Part of a small language model's weights.
Size: width 640, 15 heads of 64, MLP 2560 tanh GELU.
Each number is 128 + 24 x the weight over the matrix's rms, rounded and kept within 0 to 255. Layers, rows and columns count from 0. Numbers have three digits each.

# layer 10 attention output, 640x960, rms 0.0261, rows 435-579, columns 96-191
128102144155117092091160109121130155098168113081150123083121112109141171103157148133163118112150155113104120112112126099053164127120182123102114133169130143143123138109162126110150156122131101142160164146166138113101121130149108140123156113113102129118137116125144172138164143169094134114
150121115138105117166120126165129144116142075154111191084124121120172127130123158139096155159119114159178059108133111111126147104158131115115156127099151149139133151133097129137105124161121102098155152145114146087119142151125088092133118162116171119111128148121155153138121120109129153111
171110163137136123102088118163147144095184172144108147145153105130105102133174152129100140139115097118130143136157150080152138173121094121139148115134134140135134146104132164132079142098154124175121138126128159153085111127115146124133160094103111107106121101150123134084139137118127107134
152129081089144166114188165127105099098100130103123080112096111152180139137126095122135094078128098135161119165083093113104154161132093134117123113146140152154146091126132092083120134177098125141164094104159142142083170121125160150153127109168173110141116101129152127139139082128164125140
159143160069162140145117117113148161119104126167137177160084116113126130151181121131109143106111145150114100122103144171154152103129107122135129122160169120125095123110137074138152114118125138111148121127130134134125171128151131100156086161104153171143148124116113129120110094150136115118
163141096143103089131145160118139125143106110136160168127096170145122116156100146128120135117104141106136140099165138117098118103119157135146136154159128172136093147118155124160150137079126133124108123142151149134093146149091130126126154082108137113112108169132111105099156141147143114188
187107144149097135150152143109100137059148126089125152101109162137110113124148089132107139144113122137131144122148112169140124130157163123143171115122119168148162102116079116109121139143130110140103147135113107107093132105127136134105096122153181114127118108074112130156123099120109160151
152098144165108144153140113112149114095131077133123139082133119116140094150137110144140111116094146150157127122105100145141117086115116132098145111101114089155150131108160117149123121146127132118113163142112167097116150173159115143140137108129112138146138135102107142139128140149122126126
140109124159189121113073118134114114123155146175139137141132072141097153130142165151123128168095112169156134112148102119136166118150148144157178103106146183121103118133134156146148108174111143173144126091108112152090085104137113172171090148168176138130105103158146141087127105088144145116
145071082147127139154127087112100107145119107127145139096124113115114104096127130109117158097134141114155127137132164118164128150126128153162147147145149137144149128072106124144166175162099127150146091141142166077141103127106157142145097146170141104167095092150119122096118115123065123109
131125171145102092145153120128127091090179097159115122150135129124097140118133107141122105170135108164136132133102143110129129115116164133112167119120104145148130156157119144161173126098147127115115138147091126148115119127137111101167155138088156155118128153082180085116132133167096126129
099150127061131145110132088170104111134119131127102109201123171120101123125124131149105172136175153140166084153148098153117159101131174109154135167146087125160080127120126126106154132099095146156121119184124106157137182145155093139134069140092116087149122132115107143181138131127118146119
149114128121131120111146124121117161120108109104131121109158125148106153121146173109108137114111131110101115131126139091105106137119092155124087161166140102117154111102120107151113122102177185101125079150131160103167132149137152119098164094156087086158124103077072155137131136090101158111
166159123163166099119146148167140098121160114120143108111113139097144128109099198160159126166081124153136104176110139143126136147131148128084109106125119122156167134133130091116154143104097105159146120109095089146164106139144131135155099103096123134133088119116140123145109140138127128147
131132132140162112136141087097139151183101152143167148160114114078117129160152162097137113095118153101116113122073142140123118120074102135112089118169147081085127114112138160108169105103140174134192089117155116168132138129094132100150132090147124108106152126115079085114161118133157148097
142113124175172175125176192137096143099101134095124097149130132122101179112172097106140114105150123114090189106127182125109139162172156136131158122147131124102119133115110131128165118119175141182127058144152114165123084133095134168136153144140146121106101102154114106101151129082092106145
139081139128119120152116088119099106172120140147154080115141169130122141138126172118133066152128162081107159111130118067126171114140129101138155129148129121141077137126147084107149131148129115108119141141120119128156085135143148118126161110129105127155101121152147141099150162151134094094
114116067127118140151170141134121144117138052140121107140119131127127153085101157162161093117116126150145137121127139097148178105127135133157155153117139102131119106109121153161119140134150117127146106140131154154114153118132126148145142140110164139102105106115120149154101148060112120134
133116086141136130143125153163153127145118056130138120127104171118150141112064116140112151172089165132159145135136165107148113145093186136090147108168118121145139138113113128136159109102133102117163121108115085111105112167140096127106094131135138103100138136078102121120097133124105139176
076109131158156144154101106108140081172113136152094126132140143079135157113137122152128127148107136125122149142106122141123110154099105136121129112160117136102128129100088157111075121094129145117146136120111144109123177112123119152105118127125116134104147148098117169133131133094097112115
115150164117099114142083159138099097119123143150103137147140137145113152144136154098109073167181111141174133142131099175116103143121103160140174130132175169131159099156140137150165115167163142085110125114165106147086105130106145088151162115161147135130161091104076125099155122122189114155
162152082094139142089125156144141136109185103135145119144142098125155119139087123134107105138105142125144124133130125096153114150152117150137142136163156090141073115127163140148118137129081123118202143077140112087105147202112120101083124122082128091166154147154096175131138103126142143177
140070099130112156108141102147150137097148099112150117081096138110144142103115114156117098121123188084148171142138138103157093138185132180090098093155126118082133123172105099098162140106141146117146117121138117140135146142130115135113121114108122125160135102122116105139114111103123127137
088118165103152149169084171157109087090093172127103163178096134116091074126128118111122156072121189133134129134155145145166133148097161123130128140129138155104130104107094137127161143125145108128106106115137107142078099152101144132147087134126119107136095096114091088108142107128099150115
105129168138177114129107119116148132170155150158125120131092095091118139119153104127127171145106106185139115148134116120121105113115079118097165129104124125141114170147135131145132137098166134122163161106121117175138120094147128172134147145119109145124150097105146151107091134139155116125
096160131113168138122076113145113124142113141107166124116093193084184116140070108126127113117098106096151107156139151126167099121097128123118166089135118130083139164111142123124153153154114170111112112089088121145116123117138126171155136149143141133132103110137165108137102115079134130124
122192143151158132122085134109117146091092166112151175086095125114123139134102162043120146123138153121159098121148095096152116109110146148145106144172137096171144161123115106162170138108110138155138141123105143120152121110095110152145140177089154160147145141139135131129106166132095117117
063126143128160190153153163149123133125140110148132102099093135108147128114082093106166129128137123124138123112126157102127144147148160128124104147144126113109109091148105116113108103137156124146121126135093150143146128118106110131122113133134126096126124098147109155100100112151101146143
137160116155092094154153112086068115072146121119158106156122135153085172158140126146088147098134083127181140141152093109139111121122102152116136102113147154122132126134138169179141150119140129145117120133142134154098094119134122123134174156143137104170101131134128099105144162134122135134
126122067102064112109161114155146165094114153104109127115147110113135102127092104163154121157096132142108133092122104076100155144107157168134107114113121118078120130099153101129134131133088112112151162090071155137154121108121120145130113108092116135154161097144144133157107123103134192155
173109090145112149115094132102178119103116145083110163079109093064175108115095172151116090120141142108116116142134110108111112129133158108116126138137151078136157171133146135103159125139119154137121128106180128123142136139110153107127134141149145149114141144088123107136117131124154123110
131108139115082122083098111128115082104123131175123111131086123144096071113124120148119184116120142151183125147129114116134115122140151124132089118149139101140149151136135174122157152134107119147095097114119110137093130130109132119139097166119122141178120148153129135141137149110124165076
143126141108136139116172157118162089083115120078124147111130124117137120146091119112131157140190129131099126135109135118143102116088130137147101126136125136134120136111135121130106119071154132133125129136138154143160145165117121136113103119123104101124104143072149120161168177128148120107
128106146119123107118111113162184136135129152129120105140133155112117087108144154155125144176124113131113115104107129149138103118117136162096141148118144112134131127131130133134126091131102121094104094135131114143123095094056128124136108175132124166129120145122101151102105160176119135140
071169132111147178132144179095119095125127075106142160141160156108158152124083091100099117099129128120090124136101164107127106096064067119115074119134129131117106142162148150086123147156116158107159162102155135129118125110083137100108128113136124146132112123111123131188162136167131114087
070152119158136086136101159155176146175128109140099099146149135141114108118068114128174079112114142135068087154132153135138113133177194100130180164137128079121127169040144169123107145085089138148124115139116129119075127145116146118116168137123130109060121126128144165118080159104083163151
130115105141059123151078122126123183106097147104142189109149113139129122084095127122077121139184137141113124131103139129092140114122146152115103138181094155115121069121106102142118105128118127155130129163138078157118138112091093124095102157124074106120164106132112139150159142136143177138
101136113118159144140158146131094116139133113139117148192152198105139160127123134144111107199160145123129178147140167083124153136129139165105106130132130148105178135089132117133071151092091116127179172132136157129161135159109114106149122057125109126178118112140085121117126107088161171148
147129152111094105175099145128129142132114154144122149068130161138101120115167174175123129095108144150134141126124119120151141108140139075119102165171167126155141182116165177171145135115125154156111163142137117106137128158091102125133134120125099141106124129108113146154126120144118140106
069100109132171155146125136124151105124160191167131174198103118093121121120126097109096160167110163114161157108118143092161156138112141095113172147118101157153100144145116160102177130125096129138122089122099159100103143126165150146159149130153175138126101114154154101119122110088097120097
121111142107126132142166175100094117158129073083138129115128165116121133122138124122166140103134100142154122142134150114120132116116118095108136096115154068168122171136139123123134167135104124156122163140166100116143113160149124136140161137100122128136148151153150147137109123131100101118
129101148123129117095159147106147157117132102155157115126183106096143177120144133128140109137137116144126132133070142142142195117143133125120123142072084129141128165121098117143141118151135139120135156099164131122123138092185116161149091143168147118111103127145146134137133094111140122124
161130134128121117146107135095079158139154117122121148113114123155098127146165093141134145128148114109109128111127134112139128148162163110122108155093121102116108113087169133100141092130137113133080151139106156130133125103137088145144135118137181137092103128166114117103097131127100120124
150108185105128124154134120140117122101112173129144114121115132132171116116097125092137137096114126130117132110145176091117159113160141125113108107112121140130089105091135127153108166157131114176147113105111091135088117134123114150125122137159126095141117095146133154097102103095080137082
092104122122091132140116080142163117170139127128088101112197141108105131130162145118096149092161140153152134142114116139168084102125119145136139109155139137137122110154106101089094145116120154086139100107119080148152124136162112142122146121154158130202117117111061151119129115105121117160
145142111106132133086167126121144096154152151113106121122118103185178161099161147092124141090178121110145069122137134115123109117100091116147137125129090123133159152132147159133131124147098147166119111130136120124094155129110113160085160097153105142102156138171107102121115115099091125094
086127122069107125129119094150128115129153079153080154104101108106148151104137114116089112136106130100093120150100103133125142097116065116174087124116159151110143126159095144098132163119115133143166106117144097112123099142115161121129125144166122090128179117134122139138111137134096140113
133071164112132090140108102119132133105144155172102102141151084057160097111152161150107160130149110159122180113106177077120139169110127109110089103151128105131141119115100141140110102131106089124109135110059140183112114151125122168119113128094117117113170143110150112121172138146109177121
146128108134078110066086175116133177132133157092130141114132076111151101170137143144137116175155116126126162148114086169171122145126148122134188120116119129095104099112118110125088149108186173106158093128107132117146122105115141104151159130086118137098141164091143123112138138113167086114
143104132101098104147154130141145111121124164108155152132113136101137114112118119175090163124208129113167120117163090137140097133136133148140118110110144163124146094125123097133151119096143137108118125106115094149125150127145145149159081090114150106145128116107110123126124137123126122155
143143096075083124120126128107125143089108126133116153168158116117149139083128138070111064152170122152159145132111138111138144120123124144178147112140147157131148089082120142110121124119137130116178069135095127164136133129134137108128133098124136115126116122086115134064128113100114129123
086122145179124113139112112150127147077127101138148129112122122180122151101107193101123137084150123164117088132126122136120175131155149058119146109105115139151105101127080106114136120145090079174105165133100138135149108140140116138117109111154130100100105109153136143106094128132116112115
131141112153097117151127135112133140193086171147088135057091110130090087138076088065121150140091122067136114076121162138120154125144148170139148137157197123108135129156139113117170094139149161117100071163152123126132148134087137139131097146107160130106139144103141129135140112103111125087
104093132166134146099106146194138073162156121143090104121113149088121173120136090136123124131095118105136116084143087099117112112129153110081142122132133091167134197129126157116152119138155134152116106159143109133113136137161128148154135199146101099116133161109114131131115150147159116121
159129132200166144160148137141103107128108117123148153101118121178126135140185130112130138192136125115127126116152132150111173120171177130122122111143109132103111152168089141084110125138122094152115130155108143137130102127080127113100158138095109119122151110112170113129109157131102107107
090132126140135099128152104117105139152124128138179127133131132147141128115099126150100119141102104138133110134126134142121122097071128164110129142162123136102127145113178146125164124141092131119113151110150121142120142142121134090090094161146151116097140173102143104175138141122127116123
112116146090099107126091094135129145140108128130137122122141156083134120111168153104136138132118136158132144144100176103134167118145134119157158094148128122119138064125107096192126105157109101111103132117129134116110112126098144126129125109098165129144129100111144117070161087091077144111
115115174203142120124101126119093142108117113084157116165148104151111115132167164112139105116107120150132098111163151115138155093200172089132121138100134126095107134132120141105139123098091137147115130143114145118158117133156130186133123129089131132136091140119163191085132119097117076107
140143154136141127135149071127142117137108115185140152123161121162087109113121094131149115174103143135087125119135125163142130101131135121126123143130101127118122130144113103111118081131172121140107088124077106164125140134097164106106153120110119137085130110110111116108109171104130122154
104145135142147108162130072152107136126159129120128120153134136113148090126165106139103101127161132120138158117156145120138146122169140134135136149127100120140092179140171113130160134126117107144099155158109133119109119114112141148104108151149116129121100152119158155142096144133104103129
148136157102092118172130131163106179109161154117098148133133106128159098090137166175154112157148138082109142103099121138111119140110117174112164127157126127101135125144150123111130163089152128145129126119128137115160142109123107133128129104150124117125144105138105122113145089136133119155
103158093137111135119176091061130101184147076106149136124179136094098132094137096121137137122156153138113117120117121121083133132135144121132150136112122121175123113113158136124146176156146152139145074112146132125117114155143108154107108135101129096120113152089076136156154123140164123137
117147114116138111132146134127140142147081136099093147094099139139153127110097164158119099115146115140165117140103106114133096139117131117131109110154144134141084168163178128113087145135127110075191151113110087107153143108116104109107169109056184154074123169113121134153153153128144132135
180134106143097112124144113120132111097131103084117130116120129096131101162144154124101151119099105141134121132094133089086152151125152123137104073126092128192123112142127100143110117112124082123154092162148131145126101129149079085157097107104116130116108109117139117128124118131131129124
131174115115107115121081141124097133108092162101091159140147105162120127161116108087097144124165095131096078114098159123079069111137122131124133141084125095125154145104105132159084166150163108088089136100133098123117100093135106160120130163112093155123103116129128160132147165120121125134
110110146123139162099127100147124103112106134148114122168126179148155114088123132144144125117124107130140183114090115125130141125096128183141134149172109138114147103147127100153099154123111109118148131129121136133136126173155123121145136092116119109163159089140133110138147109122117164154
151141103142184099131132152129115150146133154141112184128145101127115153108202142148101178124115114133128120109114158087144123138126170125117115098119117156171131105139114112157158104129087111110145121164093108123147115146136104122141124090122089095118113138145113146123107130145137111160
151145130118172109146098087142111166179132096166136103119111114094137161126142176073107138126102114112167092115124152161109118162106095089131114119118119132139135143159141178134116144155129092114129138091114103162113109139137165151129136092159158113112107112141124162132140126130120134151
162104089141159098099148144103155133162141148104149138133105100109100104127136184136119124115134118135132155131112122126136121109132117133130122121129173113177077105140135145091134106122104148104105105165158107114100149100133107144163112140107180097156153155152151142145137156152136097147
116146190105119123130101210125091148144119165142164155126143165148145149153128137112109090136113141166094159129073138084124126119141122125131081124123122127183129121084134090119129146158126120190094091097109109153139137155178149148148113107158132120123145115127101176096132121152100100157
177160081132109113104125119148174103105142125111163126149097118148121115165082081079154171119111122118135161119081133099089191130143154117095105127121132152112121116141123115122121090118066148151117156150105177139188089154135142176137084123127118073184135145136133140120117127144088157109
077096165130099167143125124128160108139127167137157096148098137137159141101138121086143109118123123143147149117057128115108137139138136165095114141175143134151158123126142110100139147134093131109151148092122157127109147142110134167113155112148106095123141123142110122109114121147082138133
160138124163133125079117114132147146127138148119145154109100150127144085121141136145116106173086100113153139102159148133133115154104140140166128167158147080166089129133096162169130132101099118150096134175114147148139121127165082127130093148123093096094079140152080117125163136136102109150
086120111098129123116174133132148117120136106140118136145113109119102131099183118147123115101157137121112084160175127125115125102151097152127104173104116134136134168192191073182171128186094138104136177111209104114133104136097173108092068157146108121159113116153197115175105106200156154120
155143170108095129118096086132180120133112185123163108132146122146153115157144113172110104149146170123129149131108129119122127144138128139149117115146125169111121056128129112109143119122142131137127114138088085148111126145137114130122123134093103093137163129150116105084124125144097187151
132127120104139127151130116118104100138169141120102105129140177114139170133167145101140150131104107118096108158139161133135156182124097091127148112163147111108149111068135135162122101133121116156108150122126145169102147120192082155175139106107111160100154068158117104095115086188099093167
128061154095092142151130153099140130122089169123073131141095098103083116114203122082096123120118109135145141115144129117164120178125151146157122155159144116143133089137101149084109165129167087151113119117135122120106098132096144139157132126165124088110147085154112134108136145149123119138
159104096172133116133140122085186165143131151140147125096185100133164134159113160123113122144110133158138151144153126113123133083145147140172163105148136110144131153135135132129124119119114127139096140133134125126116137137126128121127155148152158087167108140148149073114123169144127104101
111134113158151085136152094137107159149140110102150122140135146158159140110134126099106101146153108139127144080112125098127134167110090152146094101171125121176133142140125149144107136110126090108125094185148143154149112149147136125148127115131106113123159169104084119177140148128130153159
087138144159098084163138103145116130122102084116158115117181121147131142048116122132112040120176177121158146162093133114126123106124140172133092101130114155091124130145123106127086149129158160112143129151142110116110136129102139103121120109131123187163077148110127092168189147104150119124
107110109144159144105109109109140129167122162113140095171107181093146160133073121111137085110168117128169163135097139148119132107102117145132129127118138126129122111089134091115128152100160179144105082094132096114137123112165127117136149133104136107126137144111137134142172091154122086095
088135116121119134152128121143096109126118068090110131140149168114106138111112182097145113156152134140122117123122146154154139107110174123120158144100176128086202139124124183119140173152116102131134114137129115108076158102109140131084162144079161130114170133133166101124151124125136184119
139134122136181124143102162177136114127126155121123147085123080129133134145102157116119150137125115134080157108139123086127177138134156148112137100108098138141119138120104122129127113135108092115116129152098118121191111161102132167119086101126134082125079115204137102159136082127136139127
138131138151148099130095145084148099132151106142116144103096081110126124140154130124141131175104142133105147100109131108105162104100128127155120140120095098089113143113116097131083106125141106084141170157148109145144136122119104144115122126120125109120132119179144079118142135160136169158
145099102133146096122140093106086152116167095114125157097159111148121109113174085130157114095152107133106124160136127134133133100115117120107146105140089165129149122160139113112139128144129141145125153121157141140116140118131133107109116108096123146112156074139121141116113090122117146159
136142176133126155138124155153101101140122106174130184111140104130100097148162136099048125172114137079079137125107145095116120126157141136149129173098127145091137128116156153148113116125120168164081141133112156120114138112095154152114112118159142148108083124093115118107120086090088101099
133130099131120165149164151116095121128087116143129095170144122144137107141130147157136133091123131128152141120123123123153121124137112146113138109127112096157139082116155143131118095155155099134118106124097162138131108162136122132152136115082109129136143146156118079124170144145112163142
130102101127136137135130129112166166160116143091142165108148119124161126156108189140108106122126111119100119138150128087096122116147135149108172129110089145095113130104151127142158130125158141105129111141132114152119107115146126134154119103148113172131114097152145098121086095115119133133
167138106142158162117163108077124113149132121132125122159140142135136113098151122128125137127153106142128102101134094103093154111149130157161117163118134120152084115138139137102121101140143133103131155130091132135157135119131109132167120161117140171100101134129141134146123128124141132148
116154109164133131138106152083110107129151172145117110127136137120097151144143164152113140117122115144106088106157091074100132116158131120121153149085122155124090182113174150151109127165127114103092143142088149120128138118120108085122149155145124137164117170124154148135094117124139113147
121139147155124103180115169133096180180133127121132148082102080136124080101145145144162102126168091147145106129135134090134145130131161133130161170109151168132122160087116136154158099166132076110108138172144102106125111130125118200112105132167142122123129132151172130071071118118109130154
149123141151126135114148133141127134118141108143137142111117180174107118157153164099101088114130140131142132126156100135134088115118158116137157179170131095137129099163127166148133150103149095134117119185094120124088127109139166089076140163154144103149155132137112113148105115126133139151
122164125108105128148114142106161130139141131121093099104157094107116122136148093138117156080148100097143140107133113116110112162164101131132083142123135113170142147156134109123116127131130093082131143143147108119165106156084167082152154091116087137142166109132135095114119157146149121157
121166130173140082079164145136131168151127169126149166096111116146167116147081100170125143122125124101115103160102133127143148160112139107149111082117108123144114126099147114121133123148097142126129131102109145118124140143145105140092131124132134104113112137116138135108114107137116142117
119141114116141125093127098156179106107158135147117085112098145123113143149149059171142168128127117122135163102109092117123102148134126134147108129141165106133125124127157141115129152136137104100121147107145148101123131112136110144131161153115140126106115126112123126115140131134136097151
123106137123118165129126131117142137134091108074144127150097114144144174157107134145181113126138122143125129077120121136077122118102143135128117118165172120107110151160154129116117161131164137112097066127131125129130127130115102159118111157128136117128137153137124157130121105117157151134
095129167150130109107101080164137146163102078122120103154156102134127196114139152087121140138122119122132113126105138110149145120156147082124090104146140150158087166118109122107163125123081135147132109123134106120136124131105162137170150151122122134155156151146131160098073138116113080106
146110154078162142119167114174133097133088123120187103182120122116149165096176098119132143141111132130114083152098119177137159092110151148093107110144103134155171159160142167146135119115100132134162139121110085140147103163116102120085094089155087100169121123072115093133121142137149125133
121100101095103115141156102142151140117103137127098121141177132149118147140104097132140085098157138089164127131118166128139079119142140095096152094137104156120109125136105168082120151119177162110136085131119103132118124113153118165171120086130131151121108100149129136112110133104125083115
134128098120186139104071121088151119152138177147171096129141072115151109171157133110163119143098169104138177104136100098095120138099112168161127102152144124111124112145127125086094137118161107090136110149130145132119127115077135120139136139161158127118160114133102138116089164152121161098
136110097084070154137123079087110163128104137116142109116173145139074187150153159111123121085127142170123133155120122190117100087081121110157094146108120107127120096104111135161132113128092105112096129155130102106090155137116116113147138167115141117130147124128097094165138129115122126145
123154093121151147127117112089082114158153170172155161106125125157168154132096127066155149062115148047084078097127166168126136162138095116153155121148101161144131168142120136150116138169160136151102116122104141153134133099153122139122125136134086176093129088122170107104133157136109096150
110125120064139119107098152138121115108169088190136092125193116107123153139182111109173080146120153102142147162127149137092116133119136111122117124117119111108130130138142138150088084163143135155117142110130119167122128140118152115131091091149111122142131117155102133168155101161157157096
107215093134128114080094180117141179156162145160066121124101130146159109096118140096111096117137124158140159096129121082107123129118120158142143139137144049183125103143112086129134103131099164139131145153162159097169148126154089154180100104091114139121126155118100097085144146119141136144
135129151106119153131123094129148132123157163156103166162144105076116098109143084153161143142144132099134152123084129108129147122110138114114125121132114150131133088111158099122135126135151113135128088126163128136103095108110143150131143128174139166142113123125126122116146102131149103159
109149143148117128106089135136085137153123094094110161120071128155100126093125140128156105161119119153121099127126119145131093098155098108162122148121149106126115088117118128122117162109117132102128110138157139133139147086107136116153177164120136124110129139104130144121089202144165102113
131090123106152123132141096091149114120175161210147116105149046143120130145141154122186161125138146103105139136125126108144134156115096123119151109140112129148118106130115120129089125122112148178137157131119120124121088127141129163130123144146135116073084146157165120129138118139131153126
164200125138192091150117131144106111142083165133107114126135147142137117133101153117125142122156119137110154109112126099115156118153157122126157145139121099136135156130161157090119107131124157145123123163117180134136119117108126122127129107152103110093150146160143107125098125120088113115
135126168144128136074167127097123140093137148121168146110153081099173131114133089132107139147062074109161144108156115166154149075145131134122132188128096124152112176159143177114180072112095111157117121169108134091135114164130079054139100140159100101133118215109115103137148111225127066157
107113110154141113170126118160178134131144129126106148151117120143102149175111163136138128106119140108093146090127116122146130178142076135158129114162142099137099153105095152131125113118124144123139120164106141147123141122126144156157088129132125148096133116180131134127117111087098107191
169123124084135144112127147104131172134127102097172161178109124158103149099170086127122153098139139136155147106104137114128137135125121146143113160134107127102132114127082123127148143178126163136139097127103114149129096136144111149121108121119179129121102136147138056122116104101114133113
159103126097135126102169089134142142132140133117112142133087126086183144115111140124122125121105099122173116092163139159146140153141123180105092122114139090149143140163167110155127105125121131102126142137119149116134145109156070119096157124101132116150108124127163076181155141123115146144
176116088159102117164132121108132113109087094129118157099149082115126141152091147158159095163125158123159158099112083104134107090163155153109158177110118116141152110133156106117138108123177123118139120161130155119086079174079105151111154138134166147099095115141114127122142093104113103168
101119115144092198129126137099128108114135130146139142146128120120125135116117095141147193091141098123137100136114145128143132158076098096127119097122110104124134144089132125111090130156130096155113112140122139140106145148131142156136115127097110160143087149124114144166125121138140115158
162063126112138098162110148135109146114125116136123150107071097139110140102195149105115143129155120111094109114142129073116138091129154129123148186137169080127138161129143136190110134113144144157106154128139132133128110121139160120112122137122137182117163152137108118137144179099118111120
108086102127117127128112142119107124105124133144162121105115067100140098072132134146153129150125153104097175138085161088125160144114138082122111158127097097133157128077134107117146131140147153133113126161108131127157111152152175126118147124145120168123114134133172119160141151139116093090
105138117163128139111150164173153080128166110103129094110098099147163113115117160131141125145108123109121153098151149140091138139160146139129117142112141123147125070143108177116124102120120138149104109140135155178116138094155152126174163175138145169083143141121172119138099158107085162106
148136142148158103143183115104127110082149142131139152147135106105120132134110061072145101137135115152112139132106114139111138157106142097119135084125110132129158123152116126112115125119121175153156132091053128149144124093116120133117173130147129121109131114135149130113136121119125125149
154154148152126133141167189135133138130143115154148114159115133130114155114126137089124100168092096143113115094155101147157093116122109130186174176123151132148079110105089154148096114163144121109116111156144181120095113125153116135129147161139169162132123105121141121112136126113106144082
118135076135130105117145087097117150135149118103123164116076168120144109093168150160074102134109121109104126134141119144094110110116138114107153119128076127134091145125127128144122153155110102091150147147130134137125152133157125152113129092122192132119131130132144112162132101107172146150
145174154144133108082116147086090135083102139102142105091127138143148154154135119126128126111114137115127134140141126148135171146130122155140138141169112115134143138126137124121170129102118168077140084132128155112160129110140141146092123145144105108126108108154141077142136106123115159115
178129166173153148183151130138113110146151124166151121097160114140164174121133171152128115161117112158117119121117135128118142138152164118090130117113124176136161139124170123172138141180076141122122134100114138121147141151153106158125128148176162132145185112120168071094062108116087158143
145128117037114142109124152134184110126149143153117114136147133084111130097086141104113134107115133126122139166147100137127131104102109084119118155149130144114123119109144148121154128136115136155157159114109089137134150114154164109138129131136152142128166179078154154149066185158123162112
149108131157126151141151096162163131121138107099142142104125101112123130175151131114034171167126142145135152119093153113148118143144092105126107102099151127086104128117085080086095122136147133141153138099137153131164149133137138172122143096145138147130108085136110164122100137112148160099
126110110125124142138141117113143137163118111091117121134175128144140099150106149178150103145115173139094119132082129127103170092125112125125124132132101137149147155137097150137104149160095177132109112142143108139124145117162153136096142124089116114137136133145148141129150148160121156099
175068100119087119069119132079151138160131152130146081159125129112133096107082117123131137099135154143152132102094153108099109135105134144115122168091134141120125096165132140135132102128129107123119147133139136114140102156145125081090122133147143126115138107104116124111132105160151144146
131201127105133137148133112100116122121113108094105129145130106142066106102187117104126137118153078124088116080124105138117169108148140132085139128110159141115119128119160147101096119117152126164112123156146103083130139061123121138139171155161150155134135115107151146093094115103118132124
141147106135120126135117114152188156089143141129145128152130103104148122131178066127109124115137160099140125172103149174147143140118111124146126110181157147132132094154156133130117140083118174135113060105163133134115133118119163117123133131131109087194160121077073154157172145110181139087
130105165117160124100113143112108118183150137144098149124111141124138085134189135151157128165104156072138130110127145137128140115135116123114143142110111158119134138078130115084106148107116176132120128116140137085141080139113148169154099148109118131090130129046102196159098149106134074142
108121106084097139138172138096098151179107150125112133109143131121113119125151110088173078116192147097136113143162125145124168095110103152089121123154154141097133177142163094066144158142134149125140165127155163096127118119173112156136131142124087159121134174154153124147134140131106142120
104140136153137168093116144143139142098095184097160123128124138144163098148075149101142160090139123096152101131134107158165131131117136140113110156105108128147105171133123109168154116097159126128101159109123138123111140101135159112131118159088100117076143151111138100153119141171111141149
132124114138170095144128108089160084134143116124131142129092119162125123141158081125150117096150116117110101143135172174122158148108120122146163109121170135109126123111148157124129115126090148136092107099157132096141151089125132141161148143131106137124126135135133112123138131143135086150
145064118163142115148116125118141102154154146120117150097119103087132160139143166129139140107102125130134115084108144125078132161149109125115161100137126145176119155127112097129128136172091111132147132120134153140095132161135142161133158090124171087168117100175114105087128111088116136134
091092136107140165137158073178169140180187129179162112160172161091126123101152110129124140138117110136110113103100176088097176121154132101090104155113125114166153149135143092182179153154082120132117181172165151109127127135112125131193173143111178138141103119143188128110080185114145136100
189142097102113147139118130140153120126066102109131117100111120146148128117091166135120084144159143120120176156150110138117137121135112128118128073118167139130127155124133149082091145156145134114172131085080123123153182199085115124131107144121153095163151152112135098168153122124157127112
125137089110113149120156113126102129120047154077123166162145156118149117105144162153102090117171103152119131115121088160149080116111133099175112104125131131137126079078064127172109126103121118135142081131084136087110144146162101109100152164121164109143181146095131133108158152145195115182
078156147144164139131142118151142123170146106096120107118133112128157137078143138122128109128155134113117120171106142153123130098157151086095152096114147127160121091130180134147171148129139124108120130094109108084089099146165114115111153090118114139143098135116105118120127090139155122121
102118186114143161156123099129131155141139128156109159123161114143110129117109123123134126099116127139126132110077096088141126159118077131121102122093113072105153148149129104153093133117109118129140157107137121080166112173114108120118107165133093137171151148127144125189142155158127097135
149105134116182132059109124137149112103127113106078107180171144153088186131108155130107107114126135102100166112123117148104116131084128116141119111121129123124119164075167121100136163183118149148126157122095110111101171101110165138125141077085153135105111085127112099162107140108123120125
163113092120189147118143139131137123168191165195119114140089082167148151099131115166158120117140100134119112147125149114108175109111154130101150134124120105139149167126138128156171144147110096116135151180090109126188124173169122104124134133133120130159135157123162085171150099150139120143
127099104190161125130133032160138141158134129112142101118193136160095164120128107169156093129104143125121162126106152099157092105103107141131101145136077125090139200155130152126095153101113118126166148180143166171153139157109079165093107111046071085126143113087137180167178106155144153099
136115146125099161111115120141121127105101119156120174122156132131149118151150131189128122139109158103141144152133147156106080104103129130133123099142130154132122089136095109168126116119104105123116117087130078121129115114136190120099114114123147117105095096125129150092142138103130160128
149080126103154112119104154128154176122140075154116084145153090142119110123107073110168103116120137131117165150125131157144130132154096158123112121083131131129116116120174163151089178141110109142163129109110146123141177107069131142121173163126143113106125137124124110138127168138144140128
136112144126123135115145129116183181138159076128108094137157077077123107103138133112130114189129105134114107122124161155149130154130154122115143141108101134119133072130113138109151126144104130177121103143128138111117108133159121116139141145092138145111143127139143128112130107128090076099
121153138127147156106106136149167147108142159168132160108144091128147179119089146075157123118086150114146110119083142150136147126114100116142132130154121144133182110173123144166131149169154139100157099117152105130137114169124163093113109087076137129162113104114117129178147119147133119127